From a checkpoint of a small transformer trained on Wikipedia.
Size: 11 layers, MLP 640 ReLU, vocabulary 8192, 14.3M parameters.
Architecture: RMSNorm before each block, rotary positions.
Each number is 128 + 24 x the weight over its row's rms, rounded and kept within 0 to 255. Layers, rows and columns count from 0. The size above them is the row's rms in percent of the matrix's.

# layer 3 attention value, 320x320, rms 0.0295, rows 133-185, columns 256-319
size [ 86  86  89  90  92  89  88  82  90  84  89  87  86  97  87  92  90  93  85  92  96  93  89  86  88  90  85  94  80  88  93  90  92  94  84  85  96  93  86  97  89  92  82  89  90  92  88  96  89  96  90  90  97]
[[ 99 119 103 128 157 104 130 140 149 175 168 159 111 126 136  97 169 128 163 108 117  90  88  93 168 139  91 137 106 116 127 103 127 107 139 149  87 176 106 162  94  90 108 124 183 147 134  72 101 166  92 163 122 140 128 145 128 106 104  93 171 153 128  93]
 [130 144 133 165  98 150 165 141 112 127 121 160 114 104 113 150 109 133 116 136  87 144 133 125  93 122  87 116 163 109 123 121 114 108 116 147 132 161 110 137 121 133  90 126 108  95 128  84 122 121 146 121 132 159 111 120 123 134 154 117 173 102 135 147]
 [141 152 141 139 144 150  78  85 140 113 130 114 158 125 135 105 170 164 107 139 134 141 144 126 113 144 128 130 106 112  86 134 163 158 147 117 157 158 123 123 125 125  86 119 134 103  95 110 119 111 124 145 148  92  88 151 140 119 131 172  80 130 121 151]
 [130 163 113 145 146 159 125 117 114  93 143 157 165 146 125 117 117 123 102 157 112 166 112 138 138 152  99 120 108 158  96 151  88 127 170 113 177 125 142 154 153 168 102 153 162 123 105 180 150 156  99  96 136 134 136 182  97 119 152 164 174 107 143 143]
 [151 138 121 119 138 111 125 130 150  45 136 141 125 100 133 158 152  97 150 113 161 156 122 105  78 167 153 117  99 143 171 136 149 149 143 157 157 112 123 125 145 139  86  91 126 154 126 127 182 117 119 133 135 114 126 133 110  65 101 137  89  88 128 171]
 [ 84 136 113 133 152 144  89  85  99  82 134 111 118 155 132 128 125 109 136 138 108 136 113 126 133 111 157 156 141  71 157 148  86 128  95  98 153 111 149  94 112 183 112 128 134 122 134 168 128 120 145 124 129 164 134 140 107  98 141 101 114 137 106 100]
 [123 104  99  88 147 134 131 132 127 113 124 142 148  84  91 145 121  94 127 115 131  98 156 122 112 100 136 132 154 137 141 126 155 152 119 139 128 110 123 103 100 147 146 121 138 123 139 126 119 148 132  92 134 130 148 111 122 127 112 182 133 117 168 145]
 [127 108 104 144 147 150 100 124 175 114  85 111  90 131  96 134 139 162  74 105 106 134 119 106 156 140 138  87 108 122 155 125 137 144 153 112 137 134 133 121 150 149 149 149 140 124 151 130 126 133 153 114 129 122 145  90 117 145 131 164 137 138  96 115]
 [113 100 125  79 123 121 159 138 154 136 125 105 166 152 134 111 114 147 123 126 121 105 112 133 104 121 128 113 167  78 110 132  90 175 169 131 121 139 126 102  67 126 120 116 116 133  78  99 162 134 106 104 114 137 130 115 116 132  96 133 125 121 114  97]
 [118  94 131 107  81  68 153 164 125  87  97 151 116 128 137 119 110 114 106 138 152 110 120 127 123 137 120  68 119 146 153 104 107 148 154 134  88 125  88 104 188 160 155 120 124 126 145 149 168 124 136 111 145 121 134 183 106 140 136 172 126 123  94 161]
 [116 175 146 127 139 126 153 146 138  97  73 126 122 160 144 155 133 143 161 132 135 152 135 118 121 117 144 127 145  83 106 120  94 152 133 124 148 116 120 124 189 131  90 140 104 145 151 143 134 161 149 145 139  84 123  84 146 174 131  96 135 151 114 139]
 [127 135 116 118 143 163 132 144 153  98 107 123 136 111 134 110  99 107 156 108 106 124  54 136 129 141 172 104 150  97 137 145 149 113 151 159 109 178 116 102 159 122 131  95 114 135 135 166 138 153 139 159 137 124 111  89  90 129 135  97 133 133 142 160]
 [134 153 142 112 107 167 181 111 131  83 113 147 118 138 137 119 108 107 144 132 134 164 114 141 151 130 152 106 131  86 184 119  70 159 118  91  76 146  80 134 159 171 136 133 150 123 178 128  98 143  71 114  96 168 135 171 110 131 121 129 144 114 152 146]
 [142 142 164 131 148 144  97  83 118 177 141 118 163 112 117 132 163 138 136 136 137 155 128 112 154 126 150 145 129 101 139 108 148 148 134 119  82 118 149 131 154 137 145 120 124 145 115  50 135 102  81 130 105 110 110 126 140 133 121 142 136 162 161 122]
 [134  66 153 142 131  80 120 144 175 116 130 133 109 130 169 125 132 115  75 116 123 118  95 134 130 115 147 156  92 132 138 122 128 144 114 115 130  74 138 110 133 132 110 119 108 110  99 163 107 132  97 115 172 115  84 165 134 134 138 118 127 164 135  82]
 [137 111 130 161 114 118  89 127  90 150 100 147 107 152  98  69 135 136 106 143 150 132 128 126 111 128 173 140 113  93 137 140  89 151 140 141 127 179 134 149  83 133  97 137 171  89 108 110  97 146 171  75 102  96 152 112 111 139 139 144 129  85  82 106]
 [133 102  71 140 139 101 141 125 100 120 118 126 141 112 131 139 143 113 167 139 130 148 174 166 114 115 108 157 118 116 118 148 112 150 147 112  97 118  75 156 154 121 140  96 158 115 120 112 120 146 104 138 117 169  85 129 154  87 111 148 111 117 149  98]
 [154 141 138 145 154 111 136 139  99 147 114 141 135 121 106 108 136 127 100 109 125 126 153 130 132 101 115 129 111 123 109 118 119 105 116 134 115 138 176 143 113 106 123  90 122 116 117 119 112 123 116 172 122 138 119 107 110 136 109  93 142 194 126 130]
 [102 173 104 163 150 174 122  84 132 139 132 132 143 138 111  95 149 137 147  94 143 158 130 110 124 122 110 156 115 147 135 143 141 136 174 111 104  99 118  91 132 107 136 103 152 131 152 119 140 171 107 169 147 137 140 128  95 143 159 123 115 129  81 139]
 [118 113 134 120  57 146 114  93 106 148 136  94 143 145 131 130 127 121 134 110 145 121 131 109 131 116 132 182 150  94  99 138  95 139 115 132 132 119 127  96 106 154 185  97 143 151 131 158 168 147  99 105 133 136 165 144 128 102 106  98 105 133 111 117]
 [124  80 153 111 156 111 130 153 136 135 130 149  87 138 117  99 131 149 124 134 168 105 117 103 118 151 120 132 139 120 111 100 130 134 150 162 128 132 115 169 100  87 170 161 156  63 152 140 132 118 113 111 159 129 156 122 135  98 144 162 112  93 141 145]
 [151 105 100  94 163 110 168 128 155 126 117 151 132  89 121 128 100 144 133 112 105 156 137 106  92 177 114 137 142 142 137 125  85 162  93 178 125 114 118 179 153 119  96 136  96 128 162 158 117 110 100 180  89  87 134 149  87 175 144 152  94 131 114 136]
 [143  96 125  95 129 142 104 103 128 109 105  84 140 102  97 141  82 115 103 125  84 162 107 123 129 109 134 136 133 109 104 150 146 162 143 134 156  91 144 123  98 110  97  89 132 124 142 137  85 121 127 165 150 111  86 125 118 131 170 145 138 169  89 127]
 [ 79  93  94 113 136 182 129 140 118 157 188 146 135 138 133 123 133  90 119 128 133 108 107  99 142 138 126 104 130 161 187  95 152 146 123 122 145 118 137 108 152 186 102 139 145 145 137 141 150 106  96 141 142 143 123 123 137 139 128 140 152 176 116 124]
 [178 133 145 106 165 133 142 118 137 153 120 142 147 106 138 111 144 130 117 120 161 141 155 149 118 124 100 132  89  96  89 133  77 136  98 118 122 151 128 127 112 100 142 128 141 138 135 109 103 129 120 123 159 140 128  81 125 123 160 106 126 141 122 154]
 [137 104 169 147  35 153 138 139  91 148 141 104 116 142 134 161 124  98 132 105 132 124 161 141 105 138 134 133 124 163 133 175 151 135 144 132 136 114 130 170 144 121 167 113  88 141 152  94 146 143 107 110  97 177 137 126  61 141 160 122 132 150  79 129]
 [ 66  95  95 155 136 153 124 150 147 148 121 154 120 131 130 147 111 142 134  74  61 145 161 127 127 159 114 110 125 113 127 169 131 139 125 156 134 120 190 159 106  95 110 103 146 160 134 144 142 117 162 126 136 135 100 103 134 117 121 150 149 143 103 119]
 [100 121  89  90 130 144 142 139 160 157 134 171 132 107 119 128 116 155 104 149 125 110 119 114 140  95 128 141 142 148 132 134 122 185 121 161 102 172 147 110 115 134  99 133 104 115 164 166 139 129 130 116  84 100 103 127 121  81 155 122  74 127 130 137]
 [147 136  74 132  51 105 114  79 155 133 104 146  79 142 133 134 123 112 103 145 142  93 143 109 154 146 103 110 151 187  99 141  71 165 129 135 104 133 145 141 118 163 142 139 118 141 127 142 148 122 116 121 157 122 103 131 135 126 121 109 118  90 140 142]
 [119 154 134  80 159 118 155 155  94 141 113 125 130 114  90 114 135 156 117 147 121 120 143 151 163 168 130 166 143 130 117 123 146 137 116 107 122 126 133 101 133 105 126 139  94 117 112 112 112 100 112 175 149 119 171 133 119 167 123 133  93  85 150 124]
 [140 111 105 162 151 136 161 127 204 141 124 136 110 161 137 139 134 168 123 135 149 121 160 131 155 120 119  97 124 183 115 150 135 180  90  74 133 174 137 149 119 149 118 129 136 138 127 166 182 148 149 126 138 117 155  97 156 104 116 138 155 133 140 129]
 [103  83 116 133 111 133 143  61 123 153  94 145  99 145 119  97 145 159  94 128 115 122 127 100 151 125  99 134 145  86  99 162 138 133 131 134 134 130 146 127 130  87 102 132 131  99 126 175 127  99 122 169 137 150 110 104 140 140 133  83 108 157  84 108]
 [153 138 143 149 132 133 159 103 128  94 101 138 148  97 172 130 148  69 122  85 106 125 136 142 145 126 117 148 127 108 104 123 106 113 128 155 186 115 147 110 141 139 111 114 101 127  94  94 147 100 134 130 133 141 106  85  99 143 134 118  92 146  92 129]
 [133 105 131 131 144 113 120 108 137 168 116 102  84 144 145 158 117 156 124 120 106 129 141 114 177  95 102 122 165 123 108 138  78 140 119  75 127 114 126 107 150 142 137 135 130  83 126 125 130 105 133 150 130 183 131 109 126 144 133 103 147 120 150 121]
 [128 116 141 115 137 139 126 142 106 103 143 106 123 120 154 134 121 150 112 123 162 171 127 136 150 159 168 153 132 140 157 105 111 136 167 190 112 151 147  84 122 121 106 147 129 109 118 153 160  98 132 127 122 136 146 153 114 112 163 112 157 156 105 131]
 [135 149 130 154 145 134 176 146  82 122  84 135 117 141 131 128 129 132 116 110 127 146 119 103 163 113 129 111 136 140 112 126 148 132 121  48 121 131 159 123 139 130 147 136 130 119 132 134  89 130  97  98  98 103 130 152 127 130 113 141 120 114  91 118]
 [110 119 170 166 124 131 126 133 149 176 123  84 190  88 126 140 132 116  92 135  97 155 180 141 158 128 145 143 166 156 132 120 143 112  99  83 170 154 159  99 182 138 118 144  97 119 107 138 140  99 127 102  99 119 106 106 158  88 172 171 116 134 107 136]
 [155 113 119 146 156 109 148 136 128 110 122  79 111 135 136 126 152 117 138 141 150 124 142 126 102 138 145 133 104  90 101 128 128 140 112 100 111 118 136 136 164 134 135 177 171 128 159 133 138 120 122  82 160 138 124 151 149 102 148 128 120 114  99 126]
 [110 125 135 101  84 120 135  65 139 138 143 135 131 163 100 110 157 185 139 188 129 112 127 161 107 107  76 148 151 137 134  91 143 116 136 103 117 167  93 110 126  85 103 148 152 137 112 127 120 103  82 131 145 127 137  92 132 111 154  90  91 106 151 155]
 [134 114 152 143 159  96  99 101 138 145 130 152 129 148 131 129 142 132 135 104 117  99 172 128 167 110 134 123  70  84 112 103 149 182 159 105 150 133 174 145 160 180 131 186 163  97 137 112 153 107 136 129 109 155 100 153 168 105 117 167 145 120  96 116]
 [141 122 136 121 130 135 139 169 135 162 152 113 105 133 183 127 105 171 140 112 113 124 103  84 139  91 148 143 169 126 120 135 123 118 143 164 126 133 117  85 131 124  93 132 154  74  96 151 156 165  71 134 106 136  97 102 125 121 130 116 107 159 151 186]
 [134 132 132 118 153 128 112 120  92 110 101 116 136 117 146  94 108 117 163 150 141 149 113  92 128 117 139  88 126 116  96 178 131 143 113 155 143 100 159 142 141 149 141 120 184 142 147 134 124 141 109 160  92 140  69 147 108 142 130 141 166 150  88  96]
 [157 132  96 105 116 121 118 149 116 127 124 132 171 120 136 134 127 135 142 122 115 128 141 107 136 102 105 143 122 132  90 168 150  89 123 145 157 113 148 128  60  97 112  92 172  70 145 144 159 112 140 136 205 132 136 124 126 150 133 109 134  96 109 159]
 [ 92 127 130 133 155 152 113 118 120 143 119 108 134 114 167  99 131 159 171 127 123 153 176 121 112 110 157 152 133 116  84 124 162 153 120 167 154 111 121 119 130 153 112 125 118 126 132 101 183 180 118 129 167 143 121 185 156  98  71 139 137 152 154 148]
 [144 141  99 136 111 124 162 106 139 127 109 165 112 151 135  99 142 170 148 113 120 114 133  93 135 125 113 109 142 145 138 133  89 141 162 109 140 147 109 130 104  91 139 103 186 116 119 132 104 142 110  76 138 136 124 138 185 102  90 152 115 101 124  99]
 [122 132 152  97 107 130 105 106 118 139 119 143 102 129 134 108 122 134 109 121 162 146  89 108 144 143 102 113 141  90 133 119 131 133 105 139 109 130 125 151 106 171 115 146 130  90 133 137 185 112 148 130 103 173 115 168 123 129 136 153 144 143 111 115]
 [115 152 107 137 130 134 175 144 170 143 119 134 126 115 125 101 167 122 155 119 170  92 152 129 130 144 133 153 161 149  82  93 112 147 127 109 141 127 131 154 117 117 115 119 105 101 116 107 127 131 153 122 116 153 158  66 151  95 133 157 128 111 105 155]
 [100 102 113 163 130 157  98  99 126 117 103 143 141 134 125 174 139 117 112 106 125 109 150 135 159 124 177 151 111 132 131 171  96 101 161 105 110 119 148 159 153 128 147  84 133 142 118 130 102 182 114 166 100 109 148 116 124 123 125 148  89 126  96 141]
 [128 152 176 120  99 124 110 167 149  84 144 140 122 112 112 146 118 114 141 113 106 153 113 111 118 122 135 155 146 115 119 124 134  97 128 132 150 146 100 130 104  79 100 128 104 132 151 141 102 144 162 159 159 141  89 114 175 129 127 122 131 106 135 120]
 [108 185 138 108 149 117 151 124 109 141 160  88 125 159 144 123 102  69 136 143 157 141 160 111  96 142 109 165 130 142  84 167 160 133 102 105 115 149 138 124 155 123 101 176 116 133  72  77 153 107 144  89 161 157 117 164 134 146 147 153 120 167 152  93]
 [159 154 131 129 128 151 181 120 100 124 119 177 132 131 188 128 141 140 125  52 112 146 157 115 103 102 129  84  61 168  90 105 149 121 131 131 153 155 122 150 191 151  81 115 140 160 146  96 104  99 142 100 129 134 110 130 146 137 152 145 131 149 135 123]
 [131 116 117 155 124 130 109 176 146 136 158 119 122 116 113 105 159  73 115 118 122 103 146 115 145  96  94 135 111 123 107 159 164 116 128 136 148 128 100 129 124 123 119 130 159 117 125  99 119 147 148 103 118  94 131  92 151  70 139 136  92 159 148 127]
 [148 169 126 109 140 106  83 132  87  64  76 112 137 125 122 139 113 112 126 110 120 146 102 124 133 127 117 147 136 170 146 129 129  87 123 170 114 144 105 107 137 134  92 116 124 134 155 126 137 115  89 166 157 127 147 110 134 134 136 116 158 105 130 124]]
# layer 3 attention output (transposed), 320x320, rms 0.0339, rows 133-184, columns 256-319
size [ 85  85  87  90  90  91  87  88  84  79  87  81  91  87  85  84  87  89  83  86  94  85  91  89  87  88  86  83  84  90  87  87  85  87  85  87  94  86  85  91  94  89  84  85  86  89  88  98  91  93  86  86]
[[172  92 134 123 173 149 133 123 174 131 111 163 123 140  99 106  81 159 169 106 106 123  92  94 144 154 114 158 163 108 146 110 176 109 133 100 107 139  97 118 154 129 135 150 137 153 126 112 136 125 120 110 102 162 178 132 127  78 132 120  96 173 145 120]
 [141 128 159 149  92  93 139 124 146 147 135 146 126 145 100 143  97  97 106 137 142 145 112 145  91 144 159  92 121 113 155 105  96 121 110 153  86 122 135 136 116 110 146 104  97 150 113 117 113 164 145 146 112 118 126 127 131 104 130 140 130 106 176 153]
 [126 163 144 127 144 147 137 113  89 137 142 110  96 136 179 154 140 134 121 124 111 118 134 125 123  87 125 162 136 154  88 135 100 129 143 151 129 123 116 135 115 133 154 110 127 124 109 138 159 138  76 121  92 116  79 163 104 140 138 107 133 140 139 116]
 [112 101 132 173 142 134 191 120  75  88 106 114 112 151 152 122 111 127 109 121 139 119 133 142 106 147 136 118  96 168 128 138 108 103 124 101 134 164 165 147 106 131 131 129 157 130 132 136 144 118 122 139  86 131  75 148 124 120  94 146 142 135 140 180]
 [167 133 126 123 134 125  99 128 147 131 108 133 155  89 158 137 166 154 155 129  91 131 154 146 127 154 115 142  98 181 139 132 116 124 100 140 172 144  94 104 191 123 122 142  93 154  97 148 128 108 124  78 145 129 114 164 150 117 100  77 131 154 102  79]
 [140 119  98 137 118 148 149  89  97 146 116 109 110 144 100 148 123 101 157 131 124 101 131 122 100 178 137  89 101  92 146 105 139 152 187 143 127  94 157 107 127 144 145 107 169 140 124 143 125 114 129 119 102  75 129  78 110 104  72 128 118 106 143 125]
 [113  99 126 148 153 133 122 110 125 142 161  64 123 173 119 144 152  98  66  54 129 169 145 120 116  79 121 129 135 126 167 119 162 129 109 151 131  96 105 131 104 123 131 123 150 121  95 139 130 137 137 124 123 110 132 138 123 102 144 139 137 164 151 119]
 [ 90 106 119 170 137 173 101 146 135 134 135  95  85 141 171 144 150  71 134 135 156 136 127 167 162 143 147 106  85 116 138 133 105  68 133  99 164 110 141 129 126 108 138 158 138 131 129 117 122 138 110 145 109 181 147 109 135 122 171 126 134 118 131  96]
 [148 128 123  66 121 145 173 119 146 140  94 139  99 124 139 156 130 134 126 124 114 148 122 103 107 137 154  98 112 107 191 167 130 129 154 118 119 108 116 115 151 149 105 145  91 152 151 162 145 142 133 138 116 104 102 134 171 129 130  98 148 111 118 122]
 [148 123 119 101 161 137 126  80 169 107 165 152 113 154 120 136 107 128 171 121 203  87 183 152 110 157 146 126  91 119 104 138 103  80 122 161 167 131 140 172 127 147 116 145 120 135 131  96  93  72 131 132 133 170 173 138 111 128 105 108 184 153 110 125]
 [108 153 134 115 178 191 159 129 135 118  94 192 149 101 150 123 123 128 151 156 136 150 132 136 128 147 152 141 140 132 141 112 180  96 138  96 111 114 136 171 117 128 115 122 149 140 139 123 127 110 111 173 120 136 148 124 165 133  97 103 143 157 129 151]
 [ 86 148 132  74 131 169 130 117  96 114 101 140 143 157  95 132 157 109 122 109 154 101 111 136 121 132 145 116 145 135 129 150 140 137 144 181 144 123 118  87 115 124 130 135 125 147 158 149 112 135 148 114 102  79 144 145 117 118 147 126 118 160 167 128]
 [107 140 113 145 101 134 166 133  97 156 177 149 167 111 169 115 126 111 160  86 133 151 129 166 146 116 160 147 143 126 129 150  55 130 145 135 101 140 132  88 152 141 119 130 102 147 126 124 161 121  83  79 157  98  79 145 159 140 152 138 137 119 131 122]
 [129 141 124 103 126 135 132 119 116 127 151 126 142 126 117 169 119 145 162 131 148 124 114 113 122 108 135 133 122 126 140 127 115 133 107 131 140 109 110 145 157 120 157 157 144  99 137 139 139 144  86 135 138 146 139 149 176 108 105 150 143 112 115  95]
 [140 103 146 121 159 137 118 117 153 141 139 101 121 108 135 144 103 124 159 117 130 138 105 180 100 115 127 111 105 134 113 186 138 132 109 100 137 125  99 128 118 123 163 105 128 148 119 148  99 144  89 128 113 163 152  98 164 129  91 123 109  84  82 137]
 [147 134 146 134 144 142 133 107 103 169 171 136 113 122  56 160 123 140 152 109 137  98 152 154 126 127 153 162 115 120  87 118 107 142 109 164 121 150 148 111 147 158 115 120 122 108  92 113 169 159 120 117  93  92 126 162 152 144 176  94 125  87 146 129]
 [ 92 150 122  93 138 133 190 138 123 108 136 138 165 127 113 147 102 135 133  94 121 128 128  89 114 100 110 175 146 163 110 117 117 161 145  87 145 154 144 149 119  51 156 115  95 106 149 143 177 170 102 134 137 117  85 150  93 137 127 119 156 163 109 175]
 [125 138 100 130 142 115 120 143 102 104 135 127 141 104 111 153 132 114  80 109 151 165 152 136 137 125 102 140 132 130  89 148 110  88 143  95 119 123 171 117 115 125 120 109 122 173 172 109 169 137 136 141 166 119 124 149 127 124 107 128 110 150 130  96]
 [107 150 103 133 152 146 142 126 123 124 117 137 134 141 177 131 127 148 142 109 166 118 184 127  99  81 109  97 137 132 102  97 125  75  99 127 154 112 147  88 142 116 108 161 118 133 159 130  80 147 145 124 110  97 142 131  87  93 130 179 130 130 155 153]
 [ 93 126  99 104 105 156 104 115 144 140 121 107 189 130 149 116 156 159 149 137 147 123 104 147 146 159 157 139 106 134 152 113  94 113 156 107 136 129 141 129  83 161 164  99  88 134 131 125 176 141  89 136 179  91 140 131  88 147 102 155  97  79 117 131]
 [101  82 118 135 153 113 116 119 110 158 159 137 139 114 114 161  96  99  74 137 110 119 129 155 119 143 119 136 134 155  91 124 149 129 127 102 106 132 106 117 121 151 123 176 186 115  90 117 182 179  86 146 166 159 139 105 145 126 147 115 160 167 168 123]
 [118 141 113 110 156 171 114 141 120 146 115 109 108  94 115 154 101 151 169 111 111 137 157 101 150 163 132 137  99 166 102 132 113 136  95 114 145 123 117 131  91 121 148 136  90 120 138 141  96 143 115 175  89  85 120 134 158 124 122 130 119 103 150  97]
 [147 126 164 116 102 132 110 155  91 135 106 130 127 139 137 160 134  73 107 158 138 141 146 111 100 142 134 137 102 104 132 186  97 154 135 123  98 132 101 154 156 138 134 175 189 101 170 130 107 113 172 133 161 121 116 125 153 155  95 121 158 120 139 105]
 [107 108 128 132 137 108  96 103 108 138 137 159 160 163 132  90 116 141 127 145 140 113 128  87 186 136 137 118 134 118 118 138 182 111  90 102  89 143 128  94 133 139 170 139 122 145 122 180 134 102  99 197 139 103 133 104 149 113 108  96 123 129 101 145]
 [110 147 128 121 142 171 140 124 118 131 149 114 134  75 101 118 165 103 107 118 112 180 145 133 108  96 129 107 138 141 126 126 138 115 170 106 109 143  89 147 157 132 186  92 104  61 129  99 112 113 105 120  90 118 117 128 131 141 130 141 124 124 140 110]
 [106 143 112  95 117 145 136 107  68 153 164  93 171 130 135 152 111 115 150 106 165 153 115 147 151 167 112 124 146 102  99  91 145 154 158 113 167 119 150 111 131 166 133 147 118 123 116 121 163 180  79 147 123  72 151 133 112 106 140 103 128 132 109 179]
 [ 75  64 109 191 102 186 113 159 140 151 114 149  95 145 141 134  83 130 159  85  98 131 107 123 121 196 116 132 140  92 110 146 137 136 128 151  74 120 141 158 153 127 127 117 115  71 104  76 122 143 124 135 108  75 138 139 166 138 111 117 139 138 105 123]
 [ 95 143 133 153 141 117 109  85  82 108 111 167 124 126 100 154 112 186 141 106 112 145 111 137 101 135 147 129 115 133 102 147 132 159 107 111 117 127 151 134 102 139 130 132 139 102 172 154 150 148 101  94 141 115 105 102 110 103 136 166 201 138 147 149]
 [131 176 140 127 138  80 124 121  70 160  89 134 131 148 121 132 136 109 137 121 116 134 164 109  69 121 113 139  66  89  73 119  87 143  86 100 119 146 192 172 149 122 116  93 109 156 108 123 133 124 157 137 123 108  98 170 166 139 121  91 147 132 101 169]
 [162 165 114 152 116 143 144 116 136 117  84 119 120 125 142 116 126 136 134 131 124 104 162 114 113  90 142 145 107 116 108 135 171  46 138 120  69  86 109 140 127 127 163  96 127 136 153  95 106  71 125 137 148 144 113 156 132 130 117 139 112 132 170 144]
 [ 76 101 153 162 137 120 123  95 118 128 114 179 155 123 137 132 117 135 101 127 127 127 163  78 184 123 116 116 158 158 131  71 129 132 130  87 163 171  83 164 146 117 123 117 116 123  99 129 141 168 121 107 135 106 148  75 102 155 120 144 139 173 128 169]
 [150 164 147  83 188 106 134 130 139 146 162 126 143 155 141 131 109 119 127 175 101 143 118 107 120 104 112 159 130 145 131  81 131  69 121 118  92 133 155 153  61 136 144 145 153  71 162 129 152 126 162 103  58  95 116 123 161 171 100  96 125 121  99 115]
 [113 129 123 136 108 112 127 113 147 119 107 150 122 147 117 141 121 117 122 135 152 109  77 118 137 140  93 138  82 130  92 110 165  87 154 132 114  76 101 114  99 103 111 144 127 184 146 157 109 133 146  86 144 153 128 144 103 195 130 153 192 159 104 154]
 [173 122 132 148 163  95 176 135  89 108 152 102 112 186 143 120 106 130 127 121 144 151 138 135 139 142  91 101 113 161 152 137  92 124 135 130 120 105 130 107 120 125 184 132  87 115 103 102  72 148 124 145 146 106 162 105 109  95  99 149 112 165 129 157]
 [150 150 126 122 102 118 108 129 133 106 128  90 121  79 157 155 138  83 134 151 157 112 115 167 147 118 161 158 150 159 177  94 125 125 121 144 128  83 154  80  91 119 137 105 100 151 123 108 115 118 117 155 135 171 125 141 168 109 137 128 157 165 115  88]
 [155 138 104 123 140 124 107 133 164  91 126 132 121 135 121 198 127 146 116  83  79 136 143 161 177 142 156 120 168 139 134 131 150 107 115  78 145 106 183 105 150 159 119 125 124 109 128 141 142 126  99 109 165 144 116 156 137  78 148 148 134  93 124 124]
 [ 85 139 105 143 125 152 172 148 160 188 126 104 133 150 116 150 119 136 134 154 129 132 129 182 164 106  97 131 119 154 135 133 145 150 176 127 136 140 115 100 121 137 111 126 129 125 177 135 165  88 100 119 118 137 175 169 162 137 100 106 121 127 118 125]
 [110 179  94  98 123 144 107 128 131 127 128 183 125 115 124 124 105 103 131  86  90 138 117 160 100 107 145 136 170 134 151  99 141 151 127 121 138 133 109 143 166 110  97 166 130 131 144 108 114 131 130 129 135 163 126 147 136 149 139 127 167 101 129 115]
 [151  90 111 140 147 164 130  92 119 147 157 115 134 115 130 106 168 124 109 137  95  93 130 145 158 125 126 105 147 139 133 124 164 116 146 112 114 171  94  86  88 175 147 126 141 137 173 131 119  57 123 157 134 162 158 114 192 102 107 132 156 120 150 131]
 [ 90 165 173 132 111 115 127 153 170 101 132 109 120 106 106  84 185 136 151 131 144  86 132 120 131 139 144 161 129 109 127 131 170 131 136 139 153 114  74 120 131 151 104 138 142 135  94 130 139 133 144 139 100 110 137 204  94 108 128 133 121 125 180 144]
 [125 130 107  63 161 121 147 131 123 143 128 134 120 160 188 132 115 132  94  86 133 140 141 148 142 104 168  91 116 122 164 159 120 100 160 148 104 125  88 126  86 137 134 120 164 122 105 139 114 117 115 105 150 159 138 134 161 160 102 141 120 115 124 175]
 [158 121 131  71 113 148 132 161 163 113 133 110 114 123 126 115 142 136 121 112 130 112 139 118 120 126 103 158 144 164 150 167 126  74 133 160 133 101 153 147 134 173 209 147 133 110 138 135 141 127 144 112  98 131 128 126 105 114 187 121  96 147  99 149]
 [134 135 111 133 108 157  65 108  96 130 162 127 129  88 132 153 135  79 145 136 107 172 121 106  74 156 134 141 102 125 126 156 156 128 128 148 126 148 140  98 138 167  91 104 130 120 162 126 156 131  97 114 136 102 139 142  82 159 129 119 181 118 111 139]
 [138 149 122 107 127 149 105 105 113 109 134  99 110 169 159  87 104 121 134 162  77 184 134 147 134 139 102 113 168  84 114 100 114 142 140 180 179 140 119 154  92 126 133 171 110 143  85 164 148 121 101 150 104 117 165 124 102 166 135  91 122 136 114 142]
 [142 149 150 111 126 119 154 161  87 152 128 162 137 129 101 138 156 161 182 119  93 102 113 102 138  99 138 116  88 169 118 126  99 131 138 137 136 121  96 124 164 140 127 108 164 135 130 117 122 143 119  98 112 131 150 130 162 139 121 198 138 147 106 109]
 [108 163 165 163 104 153 118 118  85 113 122 162 142 138 123 103 108 105 164 140 134 133 133 104 159 135 105 128  92 121  98 105 117 108 101 122 115 132 106 127  81 149  88 113  96 110 115 181 129 134 120  81 176 106 107 128 106 102 125 113  99 116 116 148]
 [145 137  93  79 121  96 115 117 147 140 132 136 129 137 133 120 128  98  86 122 103 174 149  68 148 124 110 143 119 113 148 103 146 133 153 106 114 125 137 136 123 157 102 111  95 144 120 149 137 165 153 189 145 166 116 128 112 156 129 115 142 115 129 156]
 [145 104  82 105 105 149 113 113 133 133 137 179 125 128 100 162 151 159 127  92 149 167 156 130 170 135 157 126 123 137 160 139 105 111 139  93 144 101 106 160 138 146 140 130 141 142 158 143 146 144 101 109  89 113 141 130  76 142 126 169 115 133  87 112]
 [165 117 140 103 126 113 147 176 126 168 142  91 147 119 110 125 115 131 107 108 127 107 108 138 110 154 147 110 130 117 110 146 130 127 105 118 114 115 135 112 126 150 147 121 113 102 145 115  90 133 139 163 141 159 156 162 114 148  84  91  92 151 120 150]
 [114 167 114 150 118 113 150 107 174 104 119 150 153 127 154 144 126 120 134 136 156 128 139 107 117 127 122 106 163 160 125 111 161 145 163  90 105 151 133 139 101  95 107 111 101 143 113 124 165 122 128 119 147  92 107 169 109 119 139 111 121 124 128 138]
 [158 135 123  81 158 113 131 154 164 118 161 160  94 116 131 152 141 128 122 141 133 102 122  75 117 166 178  84 129 125  87 137 139  84 187 132 114 137  92 130 144 104 114 166 111 138 114  88  86 116 121  96 114 114 154 173 114 118 130 120 101 144 165 122]
 [107  94 135 148 169  85 127 156 156 124 135 100  71 133 126  75 127 140 116  95 110 107 155 124 165 120 171 163  91 106 106 109 161  91 131 143 169 112 112 156 138 145  92 101 133 147 139 118 112 147 126 152 125 144 110 125 124 111 116 162 114 140 149 145]]